config.yaml
hidden_act: "squared_relu"
rope_theta: 1020.0
init: "normal"
init_std_qkv: 0.0214
init_std_up: 0.0214
warmup_steps: 342
batch_tokens: 131072
doc_mask: true
train_tokens: 1054000000
Each number is 128 + 24 x the weight over the matrix's rms, rounded and kept within 0 to 255. Layers, rows and columns count from 0. Numbers have three digits each.

# up: layer 6 MLP up, 4608x768, rms 0.0245, rows 2837-2889, columns 640-767
# down: layer 6 MLP down (transposed), 4608x768, rms 0.0193, rows 2837-2888, columns 640-767
up2837:139127154149088087115133092077142124150098143104127120085174152156148131150137126108097150175116105133118102138146101113125097166134155146136134092068117149124075131113103118160129137136139138150141134126144163120131140106123162108110101104146128189153123131120132115103134124139110135082107159109168146119105140145122158140085118131145131152135117103134135160146134167131113155121171
down2837:130117138149118163108111135170092106141169114117117099106145092170142101148126135110145134107117155160161126134127096160092099142125099128100113139120118135149139118160163115119142126097128141095103126137117132113129132093100124139155115119102147082162125131155110163118113171135128108141099126122120075167098090129124117136149152147120110079135140129130113125146150114110139130109116
up2838:102136122132098153123142099126149097079157161133098116161154129081098161073168146114105143120162110152131137144163133151166136141111077134169111102139112135114103118164133136146111118133129127130093158127175128136141108105131149145136142109150129137110126089084164142114110134163137133152142126096136159125078103141180160123139120109122094095138152126125124150115125157117151162111093
down2838:129136137110149141105159106123136139136105108093115098119098104154189122122124145125120164136133127104090116155125141131109147174150176103142128119096164137120132142091124175130152151132144050092102145166116140158064098129096170073128175125156117134135145114134159113116153153127118158118142144125135088104119145123139130113184132154090170122164160122177111121125119141120143157100152
up2839:159116108139127131139103133150141165131142101120106091116091110086107131119168150159156124136111139144158149106137196136118157156076156095093125063118143091142124134141088157192128148115129145174149141056185129133063112117144135134111118106151148115107152133116158113106155106122146098147101169123121115150160082129165158186107126122181107101159168112127204136144073112113132135102107
down2839:145162129133097105122142141118106166103100169139108111084134131149125147108167138123114113173110110112102089102128100143143138164137154118141159137132156111114176161123130107139097129150148131151119112111155125149141122137126103115119157138146126123097152104107148133149108135086120100110147091136150108122104112142128120120104153102178117152108080177116124119142125132117104141128135
up2840:090116132077146134073138132119149141132117152144151116119136129144155112121140144150117136133186149120099136128110125130108130105131132133080132146119115125114137130112134123145171132206162115138160103105120118146103116135093117137135110139127129126151148126146138125148169116106128104127136144126102114130127124182138108143113134119170119159154094166137117128094104137074109168144139
down2840:141130141154133149151135109108141123149097139111141116112147129112107121173131112098140152128138170105082095073124111142138115132135124157159129133146111118101113164140129110112139159166133130135081133146130124149112150110161099138128163132137127118149093137092126140162123150117121129149113149146110115117117107099121114119140111158116117118099139114082161163129112135091183097089162
up2841:151078115123159121130156145110127119085149102104146120125142181132112146122111146128093125112138166107130145120144159137145127148122127132122126149144156152123102114146171133155142156154161157123153120097135111134138162143129097118127146126126080133104125141122160153106162143111127099106097158127104134077134125134139162163112110102090121147171106107123171171183123128132119164132145
down2841:150130157155128133132144102102121139089110159129109122116160138093111144162102135103118110162110120143128111123120125084142123088139110126114122136110089115137094143147099158148120123087123108179105115130141110094111128139125128117093144104147134116129152128143133102148099124122113138137114130114139091124137161145116126102127101166065161139100135112157110139128140109128107144111153
up2842:132148110081157112151120157118117168105034094103109098117174120100117122119076099103121120137119114130155137132151094095140142157124122164153124127132159092119154113136164164129110103155092143089139118118147156168096159143137126139110120105133120135123121082080139108088112125147134140130110115165154157117092088105184134147113110141131172126129159130154169137128102149120096109112117
down2842:143077113165126069135158096109136129143139098109130122136090139184104115113083122145174145158099117121143143085105169147158092107149077104113140130134075123134129088105130118131072160168108145127173077131143141116116142125149145118174131103111093102093081111134126124154138181121119141158131114186157172121135134126114147159132102137120131120138105134088148163123151139152153135115121
up2843:140116128109115133114111190078091113124158141116114124105149125119140060127114159124133148120126143141137143191127118116143132114147143148131118088128137162119153155114134160101117166135164148139112092129169194084150135112149108110123081118150136146085116118166113106156167119145076129098097134128124153121141079103162145127088130078168134189150162156143175129109107088134104089136109
down2843:113109152135108156158108114059118123118158124115131128112144146151132114118105138124131123106092124098158146119150088120138145107106107134139109120144153120125164121095131145089101161139131151118158133153147129114117130149139105130167101144150131118111103092139108090130134084083182122167176103101141187149177079159133144118165139112127131123139136127125155132072135151155098124118165
up2844:160176164154103134087150152127171124089138151143119094116146107161107137123125119098082110146113130130144079129089095098174115108153105141120120126142096149048145100119165124075127139122091105152157159135121140152162090152136163097129123147085131084125122144064089109164131136128139128103117110086133103135099076092128128169163137136120111117067100143105105101111168154148147121134097
down2844:145137114117132138137107128138115141149147093140104144119135119099175103138151157121132179131123095156116131109147132075164157176127158114103139135122156128138123102137118154142134121112154111124066122102127092124166120110170166111191093080132125146122151089131099131106134159118144121116212183159160134122120147166116156136161132142148090092167147155150175118078128134151132119166141
up2845:146106150093126189141111143095126149136164120117106114105125136074126107107117143122142165107119142133122139136147156118131093126093165091141150138113094121166135138173117168137115120109143166133120128122151159156123110135140122121142137102136108146124127159162135146123160154145135171156077128132154087089156087111152134117099159154149143104154116130077124140172134119145151082141108
down2845:118156128051123150109161101122165100160131105147112152141067143132103110106145129141134166116198167122084107128149152123121085112138117133115119139112143121158097079144113132125152111128117143108136188134068150193108178100081121157145156117109132102144088141173152114107157151147151119130129092156135153114094110152146159150119105174130104154091151133122152150105138190087161149122142
up2846:123141121161151148118119106120150113095108131133134102127099131092117132111122154131171170115120133114075110113118125133143123168120139125156150109138132149086116115137151153131093118156126191105176145153132124139109113123144130141165134131065105106110119128140119112143164142123132168088118153152125130111116162089129093176135057103169147091148076123140151108159136155126116152129171
down2846:107134130148081181168131160178171178114131106122125133087175153115111130094146121071095109084158076109106075104150115134126101080118163101102136148158088110123121154097115076123110149143105117076185123171149120127109081145150111112101145103144137114130092113135090179172152103113138119144137131128158122077109124141158122174125116097127127132114100148091127099086123166101146128105069
up2847:079158120142124142143133179098112116133157137097121104127167096148093115159134172149120149130142168119116143125127133169127117100128130129103142121099133075142091091153108136131094146144133126125158190124124110121128099156121165117141101128139154111148116127125148073108143162119098144156090127106146149140141141131132100145122141098132136143126148122108124160155137123101171132123148
down2847:137155088169120149115122124171135156112103143127131098155119162162104138135142142131134040142148098111120123125177138114109134087126130116134089157139123131181145158131149143128105119102089128130078184109113143116202107157097164133141123130071149130114123134138156159139108139110135113137161123166168156165148106139110154127135144127136136131127132086140123100132159147130151146106169
up2848:112130154091127130143115109152141100119102117117139106110148112131086113131160136169110153120124146138125153178108152114154123099116156133115138155151145113094120102072149143132150119163099126133148096143134109129168110117116119145123117104172121130135122137124144174131129096131148121153128119137140107133127128130131132121112129126165137119107119186108138138141109124140127111114134
down2848:128126120133104151121131090103164070131147121093128136128133125150141134106095135104130112085163138143129133107145110128119123110125106146120155129114122081124140127153086151149127123117144115141142112151131115142103069135119120124132124115116135148099092119143116106133136155128079149151123138140126150170116132163096128159136117111160118132135137087122122143084129118141107145131119
up2849:097124148122135131112125140134151156123099172134148152100139097158168103152129122118117103148132114130112115130133107150163131149112160130161128134101149179090125129130092112135105125143083162142135131117117107133135111108102120136155151127146123119147161131151131111149106128151119105155106128134085174162167110136126098189115131179140158083112139125177153122112137127121094111141112
down2849:148111130162112079156134134160131089166127144112143140099118128144137091144094131091104112169143119092111120120122176143132105113168124112139115143138124144139119138122143116171146116108132171123160116131122066155128135120134121152137132114160139122104135152168126096142128105164113122107128138139116139083126116119112083145142130146124137077155145145152080139160098105137132083122095
up2850:160087092152144131144151126139130127117128191140123092066153090127125099088174103136106102112084110187116135172142126119183134141152112148160128092129110110151136110147157125125103118097163120127101115136098142152143120131131138150091161123102065160134105154100114123134130114125134146091096159162137141148140155102138127126155099096146089124129144143105133158153150167148155190107098
down2850:075119185103145101175144134144117155108108129144074082131088163107090121133131136133146126111074137108086139132134111127108149143142119130097163135140166159141136142090194155115152133138072084141154084159119153107130101159141147093122149173103124125111160147129118110153173118126124112084108158105136097131121097098143099108157116068166137154081125099164158142113140121179169138138164
up2851:099122085131152151155151159128124123155146126092141123107171105106148143151119159159102151122128155130160127161124142129145139152113152113141189103104133135104096107098141114111133110107155125105136167122167141149137111107094170160162123091115093105113186148114146131089166081145095176144129176128116142128134104158166080114116105130138156097144138132124138123130167133157098118136149
down2851:130087117114098180104112128148119120113119137131094109169158121107154160125152126122081121143118144149122147127105136136142177145128142136155168132126131168104120170114137099108135125139139153164130091133123167112113104129146097107099162161103156096090151115096122078126150131126116133113124160106136172141125084161152132122094141178112155111126161105166095121137144117111091137114146
up2852:121069098109125128125066126119143132138122113150108076101142175130107140144128109110130159125142129189151107117157152144138190112127111126119139140170108125131172119104132159129104200156128188105146134106126156128138101151128166139160148112120109146138116155099137119085153147143136181133094139168153128148147117136151131082162091150137139127119143124139119161123151097108135129101134
down2852:112090152167130147114157179093135135094147132119105125151071111103111132176135109141090137171124134092162131121155125144137159136106115168126135114120101127134137114174138123083184141121165153172130126103169098130115140150125103133134135170135151134142102139087140137126079112107145137137140137176127116132131133174125093152187113119141113142112099132142126116138082092065098131112150
up2853:096181134143181151134115110143116129131129163129119093145142114149116116116141124124142112114125166147116141105117146125138104180142077101099130139119164116125112112133176111143136124110118162120135127101136101120123093122151137124139143116139147114128149107140179099143101108112135127133155118126150106157130115124141133104120123150118153122134159108096137168085130088130085129149088
down2853:101143148124113091096169148157130152116129112104112095117101132146136108134120150118129140110175133142144146128141147122128123105133135135115140176172151144110174112153118107105142125127095137143133120150139118129142152139111141138137092127155102107124147079126096134150145092116155145138140127116117108152098097147126110142133173164103139134121100125135120167110101155140152112122142
up2854:093057139152119116061111146102124142141136104119122108116138160141093109094116163128129117134139133098137122157103134162127160127125143148089136130066128135138137132075106132101097127158124118113115124116110108111100085150143173112180139141117088127167095177137155083136109122123096147130111163135148155103164139131103116135123155177147134099146136144066113150144145161158075110120123
down2854:134134122129100140163145111106108146135131147160127108152116116157158145107146101119126110138144141155148128138100117169132135152138154134144120132158111134095088113134101055135146138097159167138137118115128103122168125150131090119156109137135103080077118135096125152128096105122101120053148129119101118135150151147116134145117120173117141130099133107136146154094153199111109141125141
up2855:079109138122134162164076124122133147125118106103144123118131112138116149113128109114123176110145145142125079113085146047092118123103105123123112108152155111142164104140149146103174115111157157112117124089158111150138143150176095123145173135150133167118115099055185113111153111146158113137143112114138143124103102119132133114122122135142124111102141141104087123112135111177100115088140
down2855:134102117050148133163151080099099118111144137076136116137103134136133128176143151114114105120148122138074151111135126115139113122140125137113125138085132105161132157136140160161130107161068163140112108128119143120134132122102177147114134109147079136131141116122157129104113122160124144135152133146115138135175079139073106166109142139111160142091099104106113110131157132143101122102120
up2856:131145157119141117125127118121086151089099138129133129114087144151111107132130138147137082167120127120121112157105094140134133149163153167133141122131180103105120149141134155171167155135131163105172119099135095112123112129179135099073095142115110159110095115085118173144147148151098151106136078119126139150111096118134112159092124128143125152135122170154131134129123136125105127162135
down2856:105121153113150141154149143129110150134114123127098125142171140117094085123141115096131091145118110140115153135089104122117188100106151125133123123128152144140133135110111149091091140118113117140129168157143123115141156130079133125095117128141128146181154118158121147106085119131089131162113116085147118107104127169069098128142100105145124152101115150140123125125167141163148147094143
up2857:127133118136103149123170134089116129127088126114115108178135130155136109123123121122135093177169151112162141142138106135118134116045134127144102111127144165122167134124116155106108067140070141129179139177122130106087140131105151142126112091109143151115109160107129139133215098128141195133150090116112153129132103111152148120140111126146151151140147137130148130133110118191070096093127
down2857:136123174137164158065159168110136104097120082153114139129130150097108148162159157127130166143141172137137137136104116136161125092118113156154162138161112139126121123149105148163108091159154157174138123151113131086126151121160142155150096177109143118141100130119118202123127147110099132106146126121142130103146143135101117093132097135147135127142093111126079175132103115141110120110133
up2858:090126138112159117119130114106157127133125180096114116113130133138121125144142141130124114135123138173099098146126114119128104103132122130119137106049113116135131120095136116156106158100085131163199168101138138097143133119118111097142155126111100117151084160132146147101133147155127118127157120139169143142123135166141115116110133122128153119112136156122175129134123091105161154153148
down2858:127144130140168115112154147132118113107139156143130142166125146121135159129088128130138100102072131128128102145159109102119152145126143130174157118106108135134144093146138086097164118134125125131143101134112151092115149130114129133124114147092104101155118138132129126101148124146140117136147135150149141149147147134145133080126099116111166139105147087124113145148131133124128118156182
up2859:111130134097134118123125174063078166237108125080141112114139143135074139090102178124131131125095122118163073162105130120130148152110161144132139094137155116168108140145104188156121138145033131126154155128114135114115114121145123120153120163127122149085116109192122154135123134123137127122106158157177135132132067142117124142071153142172107181104120122162110150160127118167136126138126
down2859:139109127162152158088149124118087175134139138144130142138111181112098163129123115106110140136147121075175110101147138068147147105116133131114134133124148174182127145125097099143119140125127099142122151131139154113148126102152076093069148111202158116157153078130084129117128181125137105141139181111148152141165112107112149135165152109174158165126146125105111123101115103183118158083119
up2860:131132106174141175089131169140122146139154185125105122108148142127093131121140118126151125115099121199127054123120164090131118162150107145136146161100106151140117186116143161165100149158150139088121099070110157149143153111107189118114087148207151078117134141134134154112101097176113152116154099121129113142088087100174136120157142128170128129176139076114173140145154127128108140110155
down2860:127119130118152100134136105116100143129134148126161119145157151085133150124152128181159146095117098146126123131106083146135170110115102131171144152101163129125144113104167107131118134130127091140107147117109110126133150164124111117137133111138143093138180161154082145177086124119198148129105112108063149129089099147119104136122147136136131167106143143172116149103153179113109123083121
up2861:090102176149135123149121113165130148146146122082165117138118125117104150126111140146124133114114128163122116118100125131149155141136108139133122112179124156124143128183110118100148116131141118134096101179150123147177114120143171119132120139111124189105141098113148133150119110134104156146082092162163127134133122136139147079092093136119111114101117153110154141095142132138110136118096
down2861:126141153152097167161148143121131149121176121088151117081099134101137121086136124120123141163137128100134135136156145107128172066077101139142126148128128127110134121138122146102121109129123114144095127171149114088115147137107137149128120129135114117093083158141094139127134153102083138137134093153103120131118145113136135128092085131131102135114115145174162122076123136135147107139147
up2862:122106127146105150121168117106117132112118121132107087145129095140137113097131170134121110114128140152110131109132110157166127110107135125102118140082217069117112076093114174151126101132095107109133153112152145128133131136163150081091103103100158137177129166135110097134118097107121161085101114088124136121134127149165125159094069113148124123141104131139140121120161130152117124144153
down2862:133138123089090147092150092171137106167138117111131129150127113124095101123117136106141117143103137112146169116165114128103185150104124108142117094175135121123107089113070157159188116066096098137155130123122178086179151129142057152082106111147163138174158137134182124159106156122136107144117126121148134142175109159145112126109132141147115124095150093104059087164177096155087164104122
up2863:100121117132123121093083126144090138163155122084132148139173116153120121126134149134140137146113151130102097098139110088136142157113139135109123100123163111124127121148099138140110173169122121142114126126119132127108102118143093130109148104144109109118139111139133130132152108126156121133123169111143146144122123093135120109075124112140130100139095131121134128140134102127108134163154
down2863:143142140116126116173141117169155167091143150165135106132125138133092140107168092127098139136128140126130118138097140151121110112127110098098120137123113120110174105152151138133126123063124148096147147124132135133120123169105172093157122124112108076139135125136139140120132142149130145101087090115121100117145142135130128160140103126125126093087165129149109152160114153134171136086105
up2864:143120092117125187125113120093096094104096094080118144114149093097128109120126142121085152086145129184113126157108124109123127153135158148176127115095147164124147100136168097093123140125134145147135133104125152097173140125137132122101163146112109133144179140107101132096131147137153156123131104113144120161155137122155121137128069101156137116114074124133108127151128125145148126133111
down2864:119127126130116123134129130166119116158109163112140096136093142113117154128106132132106147152110111152162110105119113141140100065105092135114172110189104158149099126056136115139163111133137130127076102126104130098173151084154172134104135108161146117127182146116128204124146132097134125101142133148109105127132146115140138137110136093102155142163131156102176144135078171105171142132098
up2865:125110186127120126126143127082097148169166173098127133083137157109128121134122149134116122161142110139065161090108170107123164128143149187111112122090146145139123129180089144106113125122146148115115111117160131164119142119144121141126127123123116153100141136139108131119118123116119158118111123105118135074104115140106134151078101118132135087116151171087129158103097165145160115169145
down2865:099123166157156089132124117171115131116131145137129141151122118092133156133094159133118126141114143164114117140126108132113139130122124142127136107146133158148119099161148099126113142131150117114091150091121151164134148104098096133099121164125088117128128133105184106103116123135161116119125089117129133149164141136117130095188117144155104150116107115149134107153087171139120118119113
up2866:101107130127138101090147134105121112157153133128128141104149117128122127149107123128102126116171137107139123178130124135133136133171122098127123079129168121079084108129128139133147141133135112129123140053178146121128126123133133152137091107136144135144122139120142117117147114122123121122133180099121131129112122164138148136112118131145130093119144191125145125159188156149124099128154
down2866:163171087122148112102152130156117123143143132117128164151149132118150129126116112132125146102120151114137114162117117079123129152141142085142073136150112103125125136134121104158158164127080104139123147119102109121077143141134158114124107130120139132120149160150144105143171104131128119113131133161147135103142150121111137097121118104110108097127134142120119122106137165134112144127115
up2867:127132129129181161130120108105134136160101162161156153155158068102111153096095130112158149183112141168125079111108162137126111141145109111154135109144174111116115090119070152157150156154137128109179166143136130164106120106117113060130106105136146091101140126161116141132128100118112164147133125107184137065116125175161126138142118133117124064139135117120146124139201135151117118136140
down2867:108156115158123166136075108115112158163071125139083151113162101126107150136116135110106158073144084145116140136121162130130181105100147125128152140132128152101116131119103128128108150159121118121094162107111121133134157121109110111128151109116107127112137124089128135161140088127125097088137077121112155144128096097173131152153178133141119105112141128140138130107163092141127133152148
up2868:139137125105113122090125163129091077136166161103112117125136096072052114105125131110131192127122104117088098139089124104145119166164105149179157104106136096099191142139135131142093125124129142132142102135126162123123134119140158143126130130140095128105109132122146177139177115106163117162101132128124159169138100126123162122111051131107142132113076132097114129127129141144131116113111
down2868:167150174178088107119121113157114104090086159120110140143114134148104129151140117139150140137132124088078123098158108123138150122134121127164171122135156125101129128124099118128094133116164136149134095075141153138129114125131141099150143128040106144140151120161094094096124112099138169107130104110182147110163142134151133104138113120082125153126098130135136125134131117170110111150116
up2869:145144147137057163105186138116157119108088126164140109109143153157123144108128112108101091139145178154099144175167125133157124169165146142104147134139089162123098141117088125121130130123165152167121148145113139179140072149130121175138117146124106124137084107141093117113171132127146126138133135152138129145172134115160174124133153119139105140112132095121127147141130185139128131145136
down2869:082110195166112149153078139156162109109163129138102132149147092109130099136119151130100114143125075108110095132129124142127157136120146131104081093190125079144127129145066097102115141087097116139142116141128120135186156135115174081147125176148169132123084102138092079136153101143106093154184142144108150112146108087153140145091100149082148112138105125145106168141132138133153094114152
up2870:163152132177125145133116128139090109127146119131145098112107107128108136122171128127148144138118128139108102150098164098146092117136146118091157115083171124107108150184157147137064150135144200121169105093147128133139085146100169119139091126139089152141131114117120135115106113212081141053107160112123097087152156139135106119126156115146110133180114163106161118174168133183145163138113
down2870:122134139105140136096132115157110099096128147110122112153110080112129135161149144083087139166112077148169163127166122118093104091141174137128161119134131179149141111116137135150147144146103116131113124140140128121122117112157082161133123118137132154151105083084136152109136100108139154131146104128162148195161136126133148156175151113127143111137125116133116137156130117122100110169109
up2871:075119110117114091150107100141105161115151138133093119093188167103156097135137135144122133104087114122084108143106080118134083135181142183072128108115127119139135138147109124151156169140135102140152164127125169143119078163157100159136113142122137100092114163127132123140151138132135114112091130133102142190116120146167147142134127132150127148148140134132115114128151104147133128106079
down2871:126126173127144111144132121157130134123130119117157106147127118180112109138148117118140139105108090134138116129093137135127073147186102144144123131148155102132112132118106145115137103093134141134088159147121142101172134134131088132140137128112157163107096132092143126160079156091074144145161156157125120148119176139138106107114117117126141104160160114148124106130108108083122118082111
up2872:141130128112114150168130135112110107114140105144176102088115145134121122100103171123120134169119125157128101127142130088131116148157130146109145140077109092113150114131182132124121146119087191136139132194135128150127102155173163159123127108108150102146099147147105108110115122154148127127136115090154146097104113127136126104130117104164149185144142101118130141112169121130108118118141
down2872:132127133110135086109137130114137165092112146121113133147149127098156139159065155111130133121104121135116118120142143105101135119133154132103123100169125116088115133130092135116122135158137170114154116154134164140136128146150154136155095146103100145154139100113098106147140125114153112118141124146119135122104159159124143135107117134162123096132148159158129105146125149120152144052099
up2873:106156128132096120121112122145079113119143184107153112127197115105138112088129108153161142146126113124102171128127106062130136163120131136106121152149152131141128125114123133118148152134117114130164111105151138132186084085116120134075136141165105104111173137160195148141125141122108136169144134090151103106132146173144143116146109098139147156099155156134115153147129123102139158137136
down2873:134111152108103125102085127166146115121144146141104126133116090128137132088160121143109132109130117110148096136150107117144102135164129118163142124131123111205154182122111120154127105128121128108125160130136126084109148136147129140124131142112138127124119120084108122129119142099165151138131116135141133132117110140142126163159183101105127100164136170129125154115142129149152111108101
up2874:134100199135133115124213142115098165136124147106145123175143132178090084127155146159149121124107114126133079120097141112127161190116145117115165142119103124113169170115169177116139111135109137125164133140113115150150155167100186129130112161197112103074161152156146112095120133171114132068118137113121132157129110122135185135130095141122137132118152135110138100191104101136180105162098
down2874:113131116181116130133131152202141140161100107159103116128142111159127097167113133115131126134142171154104125094106137137116141152116108152149129160109140145164096085149102125129128082102135129133141122170135115119090125181110167110088122132166098103133131123132087115138140098108139115118131103139117109088144088128092141109142148171147114105128091117164131125172085114139115192109150
up2875:186125105159115135114145095094082109117118147121130122104125141147134109133101134146084131136144123139183108130125125099090123166128135140124154137086161135124154141122141140118158147090111110135171192132192107141136117159120128154131102124164083149095119180136128166104147094139161149083126121112117130088080101148102100111150117129113123174094107107172132135130122117119150142105101
down2875:090123084132124160124140147139068124127101120115127097126141068137111119085168108134132154087117155136101135169179107149100091151105125170153162191158152185127140103086167172137166147136181097145128141151114119132115133143114140103154133157174114125134165138120123148155105114153097135138139141089131128137123125135144132121143107201148057101144171150096182152140174125140096163146141
up2876:149139112124141140084123111151102121106154161134145102090143119144095124105097109140116147120136113100119094105118154153164107097115123119124159131103165158146136135127123107170128131138145135123129109122177148119192127152141121131161153132182108157107113154077142140129122085125108174135101123084107124105092149131108082119091126096156133097112130155137136157104136125140136140114145
down2876:124098135101122158149112124101111114122181134140147197117123135135120131134096083132119140165142170141134097151140138113133127120103117098125161115128146135149144120132119146096170152055108108162126132146148132124106160125138162176098072131131150103085148110101136165103173107130104086099115108150096130161137113115105141132129124122118150123113096113107111140158129121132133091145144
up2877:134135143082125116126156141140142142181124138146134100133169124149104146153122124190131150138168138094136111117153120108132128100113127110146107092098153122121147149109181117157089115105152133125173120107148141132130153142096147132162111158127077119158103137122137142105180119111147109137119114145153116117117112171121158142153122126190122121143125169127141128154094154094156117123116
down2877:138142121137120122118139145115120126140135116114167115129125168153119168096157141125158143101095165161140147138157135150083131119142106124149097128139101061132149152123107145144120110150122096104102151132133134126150119143111109148133165107107132107151163112122134115094088115124116131122107130106131134153129124135125146120090113083140110115128119156163098118144116133128127137106124
up2878:094111148106162133118125126122124121111106155115115093156109119101133137105144161119158112175145087155152108099133137126131133141128139119150165125116144104132102134143098153164115132125098104136121134149133160143135136148118157115155148127117135098096160160104112123153170150138096127121116166111126086125134103136180170125130127127102064091121134164141115108130141137124122150107140
down2878:118121132115125120115133118074119132088167136140146111130143110079122127145141090118134089092116112127137091132133125141127144136166152116106121075144142144117127144104148133106139111098110125124150086130111111081105123145129083144133140139127117154183116136134144122136110092099149116112144119134157151115142142136113120127111075109164150111134127118156119140138110113153158112170153
up2879:110095079168116164096107174144161111131105092136102121088129081127142108125132199128158120120114125148116154116147116131108163140118157119145140103138128120115079089154140161143129173191161136128116166120129167137131147137120139136116160109131124084158123102140148088118141136114196143138061112109189162083156113133162096128079110188114130069152113113070135148123148152116142095142092
down2879:130127164092172137183133139120141138126100098124121168117095096137119147136118142091148157116110128143091105100120104217171164131067120142110135134116100143116149110144094157086123150137137072139131149122141170127106130153113119121099137149120172118147119078131169106121137126082125110125116120143123180156123131166095146176071102133118143106129126124062143139141123157139183122112108
up2880:113082156177132159125115129103100150136151155137129152125096116123149104131134138153106206146089104139112107158125149141127145125147134118185164085106121131102121151157086138125133152141138118155105127114148132174101110124097134093120088100109153081134147103067134170120132120140089173112147124151098115133141102114123103116106139122101106154096097152147140149143135141106078150101105
down2880:115081065121103149129142145166097118073151184156124099119101090144113162097130129137140162130136134156150129119160156154153167089164143145133127132115163164113093124180143197102073116094155128150157176133126113134128131121090145101190142138175084080147155117140068156114123126117083135170174109138093121131148131129108156145142138138109125118137145111086155133090077160106101087125149
up2881:142103163123126109091131143122120118141092124108149118117156088134148127131137152144107131135117117104137103096103095118130170150149152141145135109145148107115123117109129114089134104124073146103128108131173141133149121118180132133127093139123086112135085159083134153129149126114105124148135183156137126182121103121113117109115125118167132122135148166157131141126149168121108113140121
down2881:109146119155158122144127144158130105134146103190109147111158103122161157131171106129145112133153098142159153090155124150144108112113098137163069167134130135094124109157149145114170127122129138105144145123117153117131110124075123171139126112132110149099119148168143130169163120155122104143148130138129128190149127156167170107172121115125146136163134163112107150118136145128135139143113
up2882:133129135161092153127159142117145101142140154102127129138149158138154116136168161106109149127144125135122122155114118163130139105128109127098124198139133129120117162172140117049176137099163177070152127121128103136155123153062158091104141168143142119123127154104131137116127088129122132137095118121124125120103118132142119129087110123113161135123129115141130145151095092123140144132101
down2882:140111103168158140127121114167164116139123142126087118168133170149152146141102173123150157124140157114122132120122107162108118125135113107163132151139108116130107121157124133151099102170129126161151107152103112143174139138130130098134126143119121187112151109128141153160119126134161133115119120092130107110137116116138144120153106127108118099152130157139097139131171134138116121138175
up2883:119142160140110099161150145122131128128117126088127081116155106146135143115115145117099088120122119131100106160133192128140160105089113143111171150125077109105143157114147125128128140123131130070171172130139124165129143129174137063136164092148127103120108122109108135133133105121113124113108108099127127121127124144167141175140138113122078171103121110126154153166184156081136160146117
down2883:127163152120101144169100115170134115132165113136103104132134130094102143095149100143107104131143102117102135080126135149091136109148114120123115194132082097087144115132116145140118134112118117124165112112101157128140110086153138113145162122109133125105120197133081090107152135100149147122129141139126109094142103137129127133140130155117088158097129113157158158138101129101144093147127
up2884:140187115166097122181108109185126123116144151108154101095100080150070095108158127132127170140108159128105138153101087144111131123114150135118137093103132075117141084092116135105190107144138172140160135093155133147131132146162126146073084134134080096113120124151143155143161137152132123104133133099138099159108078159132116105093159151143133115161144124120133142112126143163122127142133
down2884:104123078125138116136154183140131097105146120123134111147145143128110111144123107140120140116115140111081131078082082118105129122125054149122151126146128098114135077133167161146089126100153127139104112146115117157153102153147134125172159131126129136112113162129167110113091120093139070119112128128156133149164147140081130105149088131159111134106120097149137151114103125108089059141140
up2885:120127107152117120108172154145158108144132120143096146083091147177090122110129097125152153150186092165129112169155169163182146112093163111133161142142153145125105133130126127129174100156126122116144115122107137084145172118140147126126153166156099194091118125165138131147143116132141141144117136147130161147139092119082103199103164161102093127156126108131188140121123150114075099142120
down2885:170120115113090128161121143134115116093100104139148148106106131113115130131140151139112178098139095163129121120142152080086144136130140117130109127123195123117114144132139131115105161145163108084130150137084118121109148153144099124149127149133161153080165138144112134118134104123077168113136149117154131078112095183169108125123083151128141107168153132135126125101116111136148149146154
up2886:099151158162111180098121135123116132103110125106096125110156146122138083147128109140161164135111116114163162172121183114179122113144110122157154100122130123103090136147123134157142144138139120151091131137117162141126134147127135124181112128112115091110137134111106126165137136151124135106149106105132097137142075113130101113148109096146090152074125168146135115121141108151121117137128
down2886:143146141100106111166131116122180144127109192115133165148116115110118121169123138153085136085130152088125135065183137160101108190139106087144104119145153106111109098120115111085108143087170142130158121179143134113156166149116105142136107143098158144162136157125065145151124129113089144118149120141124096143099128123101158105148118120108094104112147123151112113125166127074119149136115
up2887:135110128117147118113164156097126160124112144117100155123156166149065140049157110128129174155166130114092099152164147129157075136084112105162128130106120173149144096101105136088110114150125142096121128112144123109108162078102143094140126138155104126158136118130129139136124096108116161077081104102148094128078115088132107178118134126146146124137147108151146143170183055117113147166096
down2887:142134104146129157154132160161132118090107130136123090149073138143150114156098105128105179091119167087145103146133151097141140144160102136121145165105116120145138122133116171118162184128179146117115105130107133090138102147153187144100148172132100125126145133083114159127132130147151163120126185122098139142126156125107098139083136097111105145124105136097099149107139113125193108138193
up2888:095099100125131152120136093088139152110144114139154162120160153136124103090119158120180108153120131192146128166135138103117167160113137145105119130090135123147167105123114134158117149125081152176134131152148120168132081143129149121113131086151142090147124161109165087095170174175117174142114150130155147169089103129124118129137133166128147106134122147102126131159137142159118093178138
down2888:131106124139109088127135127146167095125129144144079108153158138109152102129111112132127141119137156150080116120125121104171133140154121086135136103149071101136077158151113161119133094160137102107134122089122141102089148134106125157100140112097130112153132116123161122129134106107152121111104084144169112134144104114095155147127131119128115115081087147163115159131114100130105109112182
up2889:086083110104107138134108152139075105139176152129130131099116141083147115143139124096128135135133166141095134187118119130142163120143126153107130113143143125082083157127147132084131154103125124089146173156147182153201111117157154129105142121178109095147118133141129161175143119146131197121134191130131122102118146170137114139139121106186118124121139137174168161207115160151104132111104